python train.py --vocab_size=8192 --norm="rmsnorm" --norm_eps=1e-05 --positions="rope" --qk_norm=true --attn_scale=0.165 --parallel_block=false --lr=0.00144 --lr_mult_o=1.36 --warmup_steps=595 --batch_tokens=65536 --seq_len=768 --train_tokens=487800000
Each number is 500 + 50 x the weight over its row's rms, rounded and kept within 0 to 999. Layers, rows and columns count from 0. Numbers have three digits each. The size before them is the row's rms in percent of the matrix's.

# down: layer 3 MLP down (transposed), 3584x448, rms 0.0557, rows 3342-3394, columns 392-447
# up: layer 3 MLP up, 3584x448, rms 0.0618, rows 3343-3394, columns 392-447
down3342 083:513541373435533477497467392519513468554507467443563560514501540386460483468538470565520654466557512614517520555479541539495468417528486600553434497484498585485446583472
up3343 089:519485466499503542467469497548503487520459597504479520560598538472492607460482498496459513497532510493568488468546449446504531463522532449513548581535574426429447490439
down3343 091:509500449510602513540463554518459499491502427586519522569535524524518461464512600507419415472445478518505423419464620607516513495506427482525422470505453550467511510499
up3344 098:587600446459473483505472476496475515516498515449436553545473487477501548452493444565437491584470634489540426538485446498509477550474509589561436521440533508517356432445
down3344 099:504537450523516565472454496513571577475537619524398451433595519488496521558440568477564551585460524468481537485501481523465531508493476494480433497459571596493538500452
up3345 091:564515524592470544582479484564501572534490522496525547439484418543453551515472492472566541484388448466353593477481455536523581551461392470443456577547444558418556517552
down3345 083:420495475421527457460497498518495514536531475433451526526452510391529495461497503521483598544578497539520490476507461450437526489520549520505467408420530508579467521477
up3346 098:462440579540528523517575532527500528529435483530501576539566471437469428566500548543599518538477513420461556428413475565564558483497426394547580499503587373512389514442
down3346 096:513556480510499542521551546493412495498444464497482503583535525567554531454526491556493572565545434558481463463442467496468509460545534526490490497482552450414577465516
up3347 097:519543478492511548634410440470524560480501460531572458520526474549470606600466474440557426570474414484473431549497465549578569498518518529426545571494461570531519442462
down3347 094:462543467469519531386510574501459519547557456470480452509527541343533472464476524425519488578514555466545600505466525472504497530517461499464528480520530547515504561416
up3348 104:480473575545556494464567520438514504464428510552487518498496474543488587496497561458490483538632453532579527438540461456446512521510587497519578496530572477476502419495
down3348 108:550523503521520547481461478465582481585515525552429499575559578524544505473498518474352500510437492485540474491510596561623438527483496413551494460522569389591454441528
up3349 102:535479490441551489586536391461436460468515509512409503466519526496482547454433500403495563449436556384517506408524409531525476506421413571523600381581523473495448430539
down3349 101:548532580354379459485552543524442478489477426540440408540431502406453577490505420592566499353575475524469503454447397468542517449536502495465461592518485463460499480550
up3350 090:458450554573440482521534506607516566427477553563531512522472474458568578467471488471595507481379571473516549472408421479484462477447456493539488449552391549475531524454
down3350 084:504444481450477491411557453568521530585461458443432526514553525523450513459464590485382496558539427542528490505514565601475500486510530590517561567496557521532487483505
up3351 112:515387555553348569467473514577475468629475571507435542514508469451454553506430538449511434480436463525571484442421576494466508519461473412535604389455484457502470514480
down3351 108:492424479554595437459445517497543453455474503465568511600511409519453574441421485462562453552516511477531561521607563491535501495562451514479427498535536515504509572522
up3352 102:390597493471426548532525496486393468563361543461487554482480518502555488459370506598536560508476585548451564497545417508481451487512389483533539463533520505459515466521
down3352 101:535594420499459491584487484527471557506484533521539437501481533550526454563440549479492500593501540517511474607451477520457484486420518514526466533603479416487554467494
up3353 120:455553487453527492428535490516384605515468534525466540496505503502492515574461488395453567491476493508515496489490533430468508526489438498512499494534394597577458476537
down3353 119:492514476437583473604559508412516517500489445536565486516543479438479430557479433472542468485437454514622517425530498546529460564502470443527551371638604591478551485551
up3354 096:433417489519404523496464499545461551507510533415508511521531492487411541492454566432500530471514477481479500570560441414467486479466499465510466524596526548557404517556
down3354 100:485482463440478473479607488528470501471465471539495481545497472430454454465572485428524489548347516504553554588570536510550507552507457557515486437479478555491478512532
up3355 111:448427513449474488481492525481429558562519474505468465474517472471462553476400598394527545519478549584513461443561395485540495539489461544553450423444433528472462536561
down3355 109:529514517420506523390469461439437563491435560489577487441517466591572485516575584453490523556511420491431644513465542504517442470513499478495466585582548513462497509518
up3356 090:472586465581559599640509315485539499440465483521477514441517536568496469583370569486505441531533504492523503448461541519484573432487414503489561475492424517463549452431
down3356 090:469469479412519526497489560510493512569480483433572483510520385442497478512546520511487520480439471485487548475444465539465514559545551502501474493585594507481513530485
up3357 103:537493514475377515567539528544517527560567488455510485517565596431570511431500448474468497518519454560442518529509518460465573464442517368543525483392511548494525562604
down3357 104:481509510495469549518378510567442617480586524522460496535523434534585420521453554508528534510457520474551502512515478456505533479543513450505464512615467506542540523599
up3358 095:451503454405493588533477396515496480500522544460447558527511531519491529486496540549500487451533516517588475493584556577604506453534457520569450531492517564487455466532
down3358 095:547518588547491522505463498461519483571510525533536461530524546507508539525556525465561460515503479465496557580491423490451467576504543470494515509541398476479556536479
up3359 101:562462505501533541608518458537485614428484448430519516422584552483525443525511482481506467497498444542534466556514492527483494456480498418452585435506604426543502501396
down3359 105:454484553541518560487482430526527610538506502453499503429509542488513563476432531515544471485546542535565553515356528507584496519505414526460507545420448601525430454536
up3360 109:564432485506533444422507508599367437588318457460497551532489472466473555451474518451452393538549459526515439369464537454444510440621494576539542494426525466532516453489
down3360 108:470385532494526470485549480533518503500560433438500402477564532470490475475425471449540451459459549516477523535536442578525529539447561441505437451586458479453528504432
up3361 106:591572497468548593507470498499511534504420502506533444587521446590448520460524537436436508448451534454500505499535476448515444493452492522507466459502518442575524427508
down3361 110:555388436458488499574505522404491448396560393438406519461465579510428483503507526514528471567611530511507504563501514543525431445532564444480481548466537541453440429532
up3362 102:498510553432524542518460446517465617459464443509476535472505473480570529551457548473540601540506459440510538535445436493556499399554527478507456477518514538418535524444
down3362 100:563498425566430528536463520564461468527519468510580493541401480437565504551486520530474524346517580471432435506466493567472433592450539509483519466492498451418461457479
up3363 105:446528467509479502527512483465454497546507560443402559535553502504522490572492514504481630411464444481554541463553413562460438488493473529539521491517551419512473456523
down3363 106:552457482418568476481486462520429498519476511507505433573537569482437524502437504466497479549525482588504466535556465469496465464587512445482461543427579489516550484547
up3364 104:491580454529441484530503392573495407446476546531495545477502534565549574477451464577515484500483523469548515519489508543534469365468516494497478501549565469524479420467
down3364 104:479497563531503572551591442588527584540561521456437459475534458608534492472514490556463454514470433491438379538467473484538498451451570487491467464480494495623488467400
up3365 097:445435507509561555597487532446442577549471473445523478411552523423472475468506545457457495542487427519519565436567516516466499481498509569469611489581580504500464504449
down3365 101:486564474530520473540560488640512526465476562480539461534538493488420480496510459565511533423411505478568537447547421473461449553534460550580418427378532542493519507632
up3366 105:451469531489494487495501513497408495450442473531509547439489531401445541498395540438524421472565423462489539519458500456511529471495533469485504340578557567472532477552
down3366 106:465461684597413516529473507527607481378524477531480364519524463455469503512437463572607600459510560455589488456544501440475519591465440467486439451457538494511550559488
up3367 098:568505597474454458481471513536494556510485471511503460465521467454552502442483509436526512447437469494484485571479419454578374397580535465500452505504509530522485499435
down3367 102:468534483477561578485440486625439505451545449518436488524516471552442443395503516573403488456563472519434461496519502426406563526447530471445504456454473453466473459498
up3368 112:467486519514510556543475565461532527596487508407604497512560413500575511565523563472471474545510478487456569425559471401496533535456380458453512328594590539457523448512
down3368 107:542552522514477549481538481405482479444495511584466419423514532464512444538515529520580541375513472537579517469545498473488494430465527464561453618431526400551481531501
up3369 109:475541490483543474490500452470454544576527524373483487429453473529503561582465525436571554506441631529459525542510408481508558496486474505569521463508533473483519505535
down3369 108:517536404498492497596470500507532445518464430467437495562490515502543445474511498521475522510485472507482461484455517542466558469431457503458504568325470484499496378512
up3370 099:537555472541432475541544437515457490490493595456518510554564460508412545507494489472544504489456489502526537512553408498619523476456435515487470426520461496514521438509
down3370 102:496420611421467474454487590517431509512505408516454423436580446469464534487486516548523528575577487506508568526528502499438470502586518463510483387449518534572506587442
up3371 099:576497500406477532469433462447459511500408586485427522522568454455510495531458476485554500485482512469583453520555468477538566504486479529543556476528495480441455444544
down3371 102:595516426603418508462466535470563474517475452570525522481510440502505569519419411425460503463559381502430422525540486545476554572456598507438550491425587477443503428521
up3372 112:441481503493516551579597460553375578483479492456542418448487571415614539619410507481534543496559524497473526451518397536536572479489485549422501507442601480512492508508
down3372 111:464496535595528463457487496524563501499496526520532425490480442497522560554516430371452549548396468581577450472546470447521521519493471537514484476500404516539514486445
up3373 099:493509524535461553536523449519496443472388623495558458555445457530456494554444544546591548482490503465521473460499477514515423368494468431430481402425481513598547484548
down3373 096:449460549448474481532501502454513460510522447497510466484523576433443592447547497436476441531475475422394522453513510539433549508475512532542513492506504554446508571430
up3374 100:529467480494554462486440498454459455505435509531522444480537456566475635519482569439493514545522526433501530443522449475444535581542487582571481446482543472537456473428
down3374 100:426510469471572518542495541367507481620515515554615511506460535433488440546506562557536512530466526524433536452508490425531466499427544482435477468601479565421510510509
up3375 109:405472534488499541518468499535488418486541479448457522512471433547550545522462552478428477624516468465512439535499526552463556590447480527501584465524542501506531455521
down3375 105:409519427371497473475520442486476524542527490505477432511580560589437517564478472465534486468496638461461544533498472501466587547630535548498480482508524507489563494489
up3376 101:541436555431456562523519460425491414441497558462502600500562491504573582424408572454481470518506500451478430356545548526471518510475469553517586478519493510527547438556
down3376 100:444399487443530556454452574535465573492480535440490492423503455389533459434430493432533372502543531487444522490500506435438557597516467483549495545577472544431532465475
up3377 036:430555462471457611540566503519486485520429493542500426559523421475568613545393589499511507579411478439498502385540455405554561529484447449466518487493499540511470474506
down3377 026:529504467375563483501486489517575529442634499498539540485511475496651465462602456471454530579507432475465395469539409589387445505425426503625498531474479482518379583465
up3378 111:519484506460472581507533415559501613580423462483537521480495514421523497444508533485487593435570421523466503499496365471440412457516502501460532330472570496509439519475
down3378 114:538499493546539378510507470487480544463543613497482581493522554512454427494450425559578567502446435556393508489570573467513578525472528524432460452385471401434414490491
up3379 091:589517542484450577505530528482520507432368566486498482574562406495451558495398591518533466416445489493461628453488488449591532415551493425493521510516596468596463467509
down3379 093:515495512536502553535469496476509439476475481474489554495533569538440510564538530533509428462535439450449520410445458504508470553479506400537492574523448466502480517562
up3380 101:461521626489459572663405521562412551432578481402542412481575523476571489524456484518501504557574450574561490472496483461455469520593487507531550434500514509503513487448
down3380 103:504509440557534557491499452566486485464428593512513462461519491564442446448462467374494514586544512503518500481476531585488598496597483499436496581543532524453522435470
up3381 118:491596560553455503504477509525462545580530544436551533566540542516401520533447461542564572479507503477522475521446461509525492403429510436542495489568493489492427442493
down3381 111:607499448447460531539524441510454592487462445488470543605549564505605543523446493570563482458426470520471521469552494535509479409424532477599468505497560486470487478531
up3382 098:527505519441467484413552401505527520481504513520511551491605496570520471534359458481543518532512496456469494447430508454556531499409449516577465483523582474529491453503
down3382 096:451539505476481549403493508396525554508434500462537485495433551533515529439544548522576546500580513565504487496500460366482491431523468496444396585456492474559504479485
up3383 098:520510594429491498540531539449522483463491449557501531507530425473469450435385537510519468547558498482514480455456607539397575650519398545539479484489518419494483455497
down3383 097:478577506487518592469539549490472488579486426432537512456525540572469536548600496507421458544446432495524513570458545512457440526517536557427543530520566630471499516457
up3384 100:497544470519408508507510508661443479536490579441397528545444529525499544530460529490582580431531522412477547540443534493492436429464537438448434570483493470543438452553
down3384 098:382600505447515544495538571478516540484610512562479377554528482486512518537539459438504471474419498474536529491467537457449443502512526597528389496479501499518525502494
up3385 089:539526437528525545585525503577428487478486442548514614534545505531482571543490539452469527519458473510514579428526526478621501539464487509416501492525464522542512437519
down3385 091:509489480487462437457496498536495468490522436511462471456570527463591566553519438539565508396410520533547545590587472475508457465494620503464458566595579452564414512435
up3386 100:471552569664516557535481410541516435553477525498489552534474505493535551446361612469501444577572542501489440456484499530436514461432343544521499528563472465528473445545
down3386 099:522511523517541461513434445499503553500512423459487515530461553537541433497529513510432517474593506562604500583486426594546409471495429428510510475488527546529478439477
up3387 090:583485487485470480541504538511481485481458514493514579540598536535446538455496464456494432475498488506542388475417510556525495524481539523471519426483440523609495446549
down3387 088:474632537485409542492554483565516502435477609496528465470472452409476486453423556441432572532521517412466557522490449514471536436482440443504516553483568546347499521449
up3388 097:563611558589384481513521457515488519563350443486447563588518466621489564433535557459493480514549573404500505468497494470543510496433462516474473558581546421471493440430
down3388 098:464473500507565532555488469511486512508579536574599585463495532462470486549502417582465514542453497511543503506499551606455500487520484515558597501546436444501451469518
up3389 112:503401568443447554476434460511428525505453538399577499586545504469450489603523515539588516488526526481537486519546461460531571462425504488536488508443469498531467539573
down3389 112:483481503521496476616406550497450485574533564502446536446429475566581509466481473436546511478472577549492487493516479571512516451495490425486437453533436385534536533539
up3390 083:582556631503441537557531483485519518477503561497544424515540477415499474530478523511511549534544420441446491422535361593574420538525574566519537426447515406498398460488
down3390 089:531591393569542437527519550513513524444443526447499511490428581573516486529572547521478519555476495527502531505511505484537505445543525426582442534474537496485494649516
up3391 107:551495542466503504503458537474525467556438496572516579458507437513497496487489578406527430542545529511411510560514447507452601453539477524448548499513530519466592457483
down3391 111:421385538553435531476501542417499508516479560406554487416487520428482531473530542415584511533369424351519560457573424410476574553569498476543521443521505556500468538501
up3392 097:379464508467498551533497459556465509535498551478523473357581499525485479538372516516630470467536460414445494424521546477479520491502507570507575449405500587552474503450
down3392 100:600547445462446450560508531442545531452573543485420472552480399503490539545518455473424497474451504510567515564539493433563412619404545509470508508517413499573533503515
up3393 099:580545467548504528455502510502483512447378532526487439527505590515440534525470516522468513554526554352480475488471516469556443474504536511439504491554472603447411472496
down3393 098:474496538530605512508505497468494470494563528520580466517450566455485530413521419598492443470518541475594453521549419421572498433576447497490403516371584440570472518499
up3394 097:589515492541507541516388493463482494462427479476445509547502503512536425503460509498557446548462453460572502559411496493545495527524564521484493546508500470518543431537
down3394 096:579561485496571492478556518431555560543442460472494542432553521471478443488526495574526483487421524490485510534560568577557504504539511526536540524514447480566512485512